python train.py --n_layer=24 --d_model=128 --n_head=4 --n_kv_head=1 --head_dim=32 --d_mlp=384 --vocab_size=8108 --activation="polyrelu" --norm="layernorm" --norm_place="pre" --norm_eps=1e-06 --positions="rope" --rope_base=10000.0 --rope_fraction=1.0 --qk_norm=true --attn_scale=0.283 --bias="all" --tie_embeddings=false --parallel_block=false --extras=["some layers without positions", "local attention windows", "gated attention", "value residuals", "a smear gate", "skips across layers", "capped logits"] --init="normal" --init_std_qkv=0.0503 --init_std_o=0.0624 --init_std_up=0.0719 --init_std_down=0.0719 --optimizer="adam_hyperball" --lr=0.00413 --beta1=0.9 --weight_decay=0.0 --lr_head=0.0231 --warmup_steps=215 --schedule="wsd" --decay_fraction=1.0 --decay_shape="pow" --final_lr_fraction=0.0 --batch_tokens=[8192, 16384, 24576] --seq_len=256 --doc_mask=true --train_tokens=133200000 --steps=9182 --dataset="wikipedia_en"
Each number is 200 + 40 x the weight over its row's rms, rounded and kept within 0 to 999. Layers, rows and columns count from 0. The size before them is the row's rms in percent of the matrix's.

# layer 10 attention output (transposed), 128x128, rms 0.0625, rows 11-15,43-47,75-79,106-111, columns 0-127
086,188,185,269,263,225,179,198,196,159,178,191,230,163,275,241,198,217,201,148,195,183,190,344,149,194,242,267,216,126,220,226,132,166,197,243,196,215,139,210,164,186,256,105,152,257,163,200,214,285,190,206,152,236,172,185,179,234,200,183,227,103,214,169,234,243,142,174,251,257,187,191,241,218,170,186,222,236,204,242,198,251,172,175,159,198,206,147,204,191,207,174,235,194,144,183,203,225,197,181,207,226,146,159,190,212,224,212,248,182,185,124,138,164,144,181,192,170,230,140,245,262,233,193,170,296,223,263,183
090,206,196,225,209,174,248,266,161,169,200,193,251,105,246,215,199,201,113,195,215,136,190,215,251,242,191,202,177,81,169,196,229,133,103,201,198,232,247,165,160,219,193,200,149,221,226,216,163,205,233,233,97,267,182,242,173,260,198,155,199,169,180,205,200,212,243,212,163,226,185,250,214,211,172,182,215,159,237,145,195,236,168,214,211,240,155,248,223,227,222,193,246,199,236,129,225,224,264,180,199,190,161,288,232,234,246,241,205,197,85,205,196,210,235,221,164,184,213,202,220,221,195,220,233,156,256,234,80
086,223,281,219,176,228,216,231,274,190,221,142,157,179,225,195,252,201,203,171,159,180,204,296,220,229,214,217,213,123,223,195,139,171,211,257,216,164,123,191,149,208,178,225,168,175,194,241,184,207,206,212,169,245,192,189,169,203,173,101,267,132,244,182,197,238,205,225,187,111,211,280,261,172,164,227,255,175,245,157,276,103,178,182,153,177,267,173,179,207,214,206,231,225,211,147,167,204,220,189,231,227,186,220,161,277,158,205,214,169,126,176,157,191,230,183,193,261,196,248,175,211,144,252,215,213,125,290,201
090,145,220,244,181,240,277,209,254,126,169,200,257,138,221,205,208,240,186,171,222,228,219,219,221,244,100,259,226,122,134,203,206,173,153,242,183,162,184,163,214,159,216,182,201,194,196,187,237,242,198,220,199,217,213,235,179,215,235,223,246,185,241,216,177,216,254,212,118,149,210,183,281,190,132,143,294,177,181,193,185,213,292,156,232,174,198,215,229,203,235,193,184,202,200,234,257,257,181,159,261,209,194,294,254,170,158,238,207,122,187,181,189,173,107,221,191,212,288,126,238,215,212,216,219,163,234,238,232
103,249,222,207,150,211,174,174,229,131,233,222,118,178,152,163,202,96,258,241,240,254,217,198,168,198,118,249,214,274,138,227,212,164,205,127,236,197,211,166,217,127,151,182,222,277,177,249,244,167,178,274,187,238,224,137,194,196,199,230,178,261,233,177,233,198,258,163,202,187,172,215,183,222,223,226,164,204,239,222,171,213,212,264,234,219,201,84,193,193,197,196,172,249,182,219,238,213,158,264,217,169,237,222,205,196,201,222,162,126,204,222,201,185,134,212,142,212,237,122,259,244,221,203,215,307,230,227,206
116,228,195,222,140,149,186,182,209,189,131,201,215,199,178,202,176,228,224,215,174,230,221,166,249,249,129,251,103,147,220,269,199,153,214,267,204,193,278,190,191,149,129,152,182,204,178,216,273,246,208,224,229,204,147,238,162,144,209,250,246,130,249,139,202,171,181,240,169,241,143,253,189,247,194,205,235,250,207,177,265,267,241,231,243,219,222,120,200,187,139,163,196,278,179,197,194,177,151,225,227,238,205,180,174,190,179,246,181,143,272,227,238,149,172,233,154,144,248,122,202,270,183,216,214,189,147,209,226
110,182,179,216,125,149,185,179,195,238,129,144,193,122,234,241,208,271,157,147,213,122,201,218,225,197,117,193,195,112,161,255,212,200,195,192,222,244,223,176,177,163,191,183,232,282,149,249,249,170,269,157,226,223,199,186,274,195,146,202,173,117,214,172,193,205,164,263,271,227,117,265,240,179,176,218,199,171,190,192,172,236,178,226,287,180,178,133,228,233,150,172,234,225,220,250,133,202,190,231,212,202,252,159,160,182,237,261,166,246,179,173,252,198,216,228,168,185,265,171,234,216,226,163,228,204,205,188,267
109,178,256,183,187,210,215,196,231,192,245,164,239,138,187,161,215,208,172,147,222,229,194,224,224,192,281,196,126,199,162,176,126,164,264,177,153,183,248,177,194,180,202,177,166,234,228,236,239,119,213,180,202,202,250,201,162,140,234,153,285,176,208,190,221,295,139,127,249,185,230,146,253,217,177,177,199,207,200,263,161,186,211,263,202,178,186,176,144,161,288,211,264,88,197,215,215,258,216,183,194,227,229,200,215,175,188,207,170,227,201,131,160,229,276,197,200,235,146,131,246,118,154,188,262,204,152,193,239
128,153,196,168,138,143,192,196,237,161,104,131,166,148,209,156,198,187,148,149,291,198,187,243,136,239,169,301,208,213,156,276,199,223,151,203,205,195,247,173,213,246,184,186,202,183,163,198,227,131,230,213,220,188,165,196,173,168,235,209,240,125,199,244,240,266,131,209,147,209,166,248,243,169,154,209,237,234,238,204,145,218,237,207,236,185,179,250,184,222,179,208,255,245,259,203,185,256,238,251,233,187,149,169,121,204,155,262,160,243,190,205,209,145,207,265,175,152,210,144,253,172,173,189,155,137,233,203,242
111,136,266,148,180,203,174,223,244,157,288,184,219,200,196,177,237,258,177,164,151,169,195,215,178,190,228,239,184,170,137,212,278,153,246,190,237,229,269,173,206,143,221,159,245,165,200,203,255,115,129,218,175,168,199,211,161,221,162,287,258,229,234,199,233,137,229,226,218,303,203,137,226,249,201,204,187,164,210,203,155,145,251,193,224,234,150,184,234,217,226,218,165,243,225,266,285,168,179,190,157,137,232,183,193,186,179,160,194,169,185,184,152,166,229,302,190,182,231,120,191,139,251,167,163,180,190,215,206
114,231,180,206,153,161,211,189,243,196,154,235,272,97,181,216,166,304,233,197,210,167,132,246,150,231,211,212,138,147,277,240,183,195,111,245,229,196,147,228,144,237,169,159,177,201,239,161,198,260,158,228,160,198,224,219,209,285,158,230,230,214,185,163,187,214,265,219,226,216,197,172,172,199,224,208,232,219,157,200,245,214,265,215,209,189,193,254,195,135,215,178,194,203,191,192,220,195,143,199,150,257,237,256,163,154,163,188,212,145,202,236,156,181,164,220,222,201,291,104,255,196,178,187,218,184,187,319,157
098,168,220,165,214,164,183,230,200,234,170,201,231,119,223,183,215,229,206,248,241,207,219,192,198,129,130,187,154,266,153,155,215,232,160,246,263,247,212,159,127,180,213,156,234,208,198,185,231,122,239,192,167,160,205,217,233,185,242,266,162,179,135,211,198,211,135,267,173,234,174,277,221,205,217,177,216,169,224,208,158,141,156,230,241,175,214,202,170,178,128,167,200,214,186,197,164,166,202,217,172,299,304,218,216,169,247,212,181,222,137,192,236,262,275,195,117,198,242,192,157,178,237,77,202,255,214,204,239
099,209,249,148,169,195,247,176,250,124,229,209,232,162,235,168,252,141,120,231,215,178,162,267,217,151,199,233,203,203,182,237,149,203,206,211,166,197,284,113,163,146,169,194,218,221,283,225,220,206,180,188,150,193,189,197,188,189,202,152,206,149,143,213,202,275,189,230,245,240,195,191,275,211,218,186,222,193,197,233,224,219,174,155,219,151,171,207,164,268,184,188,154,195,186,201,228,137,289,179,293,179,275,241,229,180,116,176,122,227,176,259,164,216,241,193,238,218,141,160,198,232,282,254,177,201,127,207,163
090,222,202,146,173,143,135,168,266,204,173,183,210,205,198,218,235,182,142,134,287,162,188,163,168,177,131,214,218,184,184,268,177,207,206,235,232,177,197,240,212,266,166,160,238,192,218,174,173,188,118,145,185,280,193,267,183,257,174,199,204,179,242,201,257,169,184,195,100,186,186,256,196,161,149,276,252,249,249,213,156,158,228,216,206,166,136,239,118,211,213,149,216,202,219,237,198,242,304,214,279,325,210,171,205,161,190,173,173,236,174,210,214,259,184,170,179,179,180,178,207,178,225,163,164,167,221,204,182
093,269,226,221,164,197,192,174,255,156,255,217,175,270,229,160,205,282,184,133,162,254,209,275,142,168,221,274,157,212,128,235,184,168,238,191,199,256,153,198,177,170,209,241,227,224,147,230,179,205,182,246,255,229,171,223,212,138,176,189,185,176,238,186,251,230,191,221,172,249,165,230,212,226,191,174,176,185,283,199,243,201,136,163,179,237,168,179,264,234,247,271,256,242,255,185,180,213,170,174,180,191,173,190,148,222,204,221,163,179,183,145,208,71,155,244,124,177,287,152,236,203,230,165,174,225,242,152,227
096,191,174,243,186,236,294,179,179,264,220,216,174,178,167,170,156,238,195,114,206,199,167,165,209,206,146,253,271,241,251,170,182,130,293,204,175,273,190,188,124,211,193,132,229,161,180,237,230,212,210,187,201,202,198,210,247,153,165,165,318,214,117,155,264,197,158,242,224,174,196,156,211,206,189,224,246,264,165,184,184,205,217,163,280,198,204,232,173,142,199,151,232,178,202,102,208,203,204,161,206,236,134,209,197,160,180,201,184,254,182,264,160,238,227,185,258,258,192,155,268,171,209,202,180,240,260,183,206
085,232,185,188,183,235,218,218,224,216,228,241,179,242,178,243,178,217,227,238,199,213,135,186,178,213,174,170,176,45,207,195,190,217,247,216,251,196,178,262,203,157,190,199,112,197,194,299,168,250,174,137,166,266,178,255,205,175,222,218,223,152,246,185,157,129,182,221,216,211,163,249,160,186,214,202,255,248,180,270,242,191,137,266,179,236,196,134,123,154,196,186,192,192,154,227,210,183,94,214,188,229,204,175,192,224,139,182,183,198,253,193,261,160,208,170,171,210,297,185,253,270,195,194,158,206,164,269,184
087,169,145,201,184,194,195,182,188,226,194,187,174,200,203,194,195,139,122,231,193,194,248,175,337,223,129,176,211,160,175,195,225,143,112,189,220,218,362,219,135,170,155,235,164,193,185,268,254,203,243,187,195,235,215,186,234,142,162,137,140,178,206,143,167,180,217,205,174,228,141,218,183,191,175,245,182,237,224,146,257,185,213,198,202,251,182,162,249,192,259,244,244,247,196,138,170,127,221,175,258,186,189,193,256,239,238,232,182,266,214,206,196,217,249,167,179,221,174,190,162,256,260,163,212,195,219,243,206
087,218,266,236,195,243,272,290,217,155,216,199,170,198,219,162,222,223,190,213,202,213,210,264,204,124,262,173,253,145,185,162,193,244,246,202,191,219,196,150,159,239,227,170,203,167,216,260,247,170,208,215,255,146,175,213,188,190,170,136,236,231,160,250,221,222,172,196,221,257,171,162,267,138,159,180,158,181,249,221,230,57,280,208,160,118,266,226,204,167,245,170,223,155,196,201,233,149,256,210,215,204,213,187,230,173,160,229,189,189,164,169,109,217,186,247,204,193,181,149,223,187,202,266,253,134,171,187,135
089,202,176,214,202,232,236,176,243,194,264,241,200,210,155,215,296,145,165,184,167,241,224,169,171,210,129,263,156,167,188,212,186,169,200,190,147,245,185,152,192,242,131,281,226,173,238,101,251,202,221,188,211,152,115,234,259,196,195,189,210,213,237,268,246,274,187,201,151,142,255,153,187,162,182,197,153,271,256,189,192,172,197,189,177,212,195,183,226,216,255,225,225,128,229,268,173,293,262,236,233,206,241,211,190,197,164,228,175,158,141,221,191,279,215,191,172,247,156,218,239,169,201,189,166,193,216,253,112
095,180,150,130,265,181,179,166,277,233,216,174,229,204,138,205,207,222,198,222,129,214,236,221,248,229,154,209,125,235,176,216,216,119,263,211,215,231,204,143,201,147,234,195,169,255,136,248,221,205,133,225,232,161,206,168,245,226,158,218,246,228,223,239,304,148,216,126,192,206,171,168,189,222,226,205,94,203,193,220,153,222,139,207,238,280,218,204,190,258,208,181,229,189,212,218,251,227,180,104,214,189,195,212,261,150,184,184,181,193,113,157,221,134,162,263,159,214,228,170,240,227,202,159,275,221,199,203,224
# layer 10 attention value, 32x128, rms 0.0525, rows 11-15, columns 0-127
108,258,130,225,137,281,200,202,218,209,175,191,210,138,229,126,234,189,218,118,225,143,181,195,156,198,226,193,285,117,214,199,223,160,197,254,178,191,222,205,206,229,306,165,140,150,238,170,192,193,216,228,200,166,215,284,213,192,273,190,211,227,234,157,143,272,208,150,186,140,247,221,230,282,149,217,208,247,167,191,175,194,236,142,220,192,174,253,274,194,217,245,185,204,245,192,240,132,239,138,196,146,254,176,177,192,250,169,226,248,201,207,168,169,263,199,176,204,192,188,249,180,236,191,173,180,161,257,132
096,227,133,271,214,198,254,172,239,182,235,209,226,199,201,164,184,210,269,194,165,170,167,177,230,246,235,150,150,202,200,179,227,163,190,262,154,252,171,161,221,210,183,161,211,182,264,275,149,162,193,192,198,197,252,216,277,255,183,178,230,201,170,229,268,300,260,181,195,212,189,244,201,188,204,231,225,221,153,242,140,256,169,172,156,163,299,199,186,166,64,189,206,220,185,281,228,212,198,139,208,214,211,159,225,226,174,231,143,136,210,180,156,143,257,239,234,165,191,215,204,138,230,249,242,182,183,277,181
096,240,145,179,147,154,244,171,180,188,230,184,206,202,155,122,249,162,201,182,174,178,217,259,113,292,101,212,117,224,194,208,153,97,210,173,161,116,244,211,206,232,197,170,212,176,208,218,204,243,240,242,211,147,148,149,237,178,240,188,178,165,251,233,217,240,263,152,226,236,247,242,183,230,155,213,220,165,119,185,206,205,220,140,237,221,236,247,191,135,185,185,168,225,181,216,221,190,152,186,220,200,174,151,190,230,277,179,173,217,303,200,253,225,218,205,200,207,161,185,186,197,206,215,280,110,178,231,195
099,184,179,203,157,229,251,194,240,187,242,199,212,209,197,171,161,248,214,162,189,157,158,231,205,156,147,172,253,193,266,170,201,78,232,189,175,154,253,183,220,227,289,181,224,227,133,266,216,194,193,155,156,171,219,230,158,189,273,247,210,197,209,250,165,194,228,132,181,158,176,267,217,231,220,265,246,176,144,132,182,241,154,120,175,158,252,184,154,228,120,179,204,192,249,273,214,144,127,174,223,214,230,211,241,173,197,177,156,157,200,215,197,212,212,205,154,247,135,185,247,245,260,116,240,194,166,217,161
112,197,177,191,163,203,213,228,169,222,203,147,186,186,205,184,195,175,245,226,148,218,176,264,240,134,245,241,225,227,157,160,217,162,126,143,231,224,161,189,252,265,246,155,215,224,305,183,195,222,192,227,208,156,155,260,134,180,242,199,144,242,197,160,176,262,180,211,218,145,198,168,293,278,244,207,205,186,172,259,202,254,231,211,243,232,180,167,163,237,147,167,160,215,212,165,127,188,151,144,233,248,249,260,208,204,213,205,289,132,139,212,198,154,221,151,244,247,209,138,289,157,211,152,183,200,216,198,169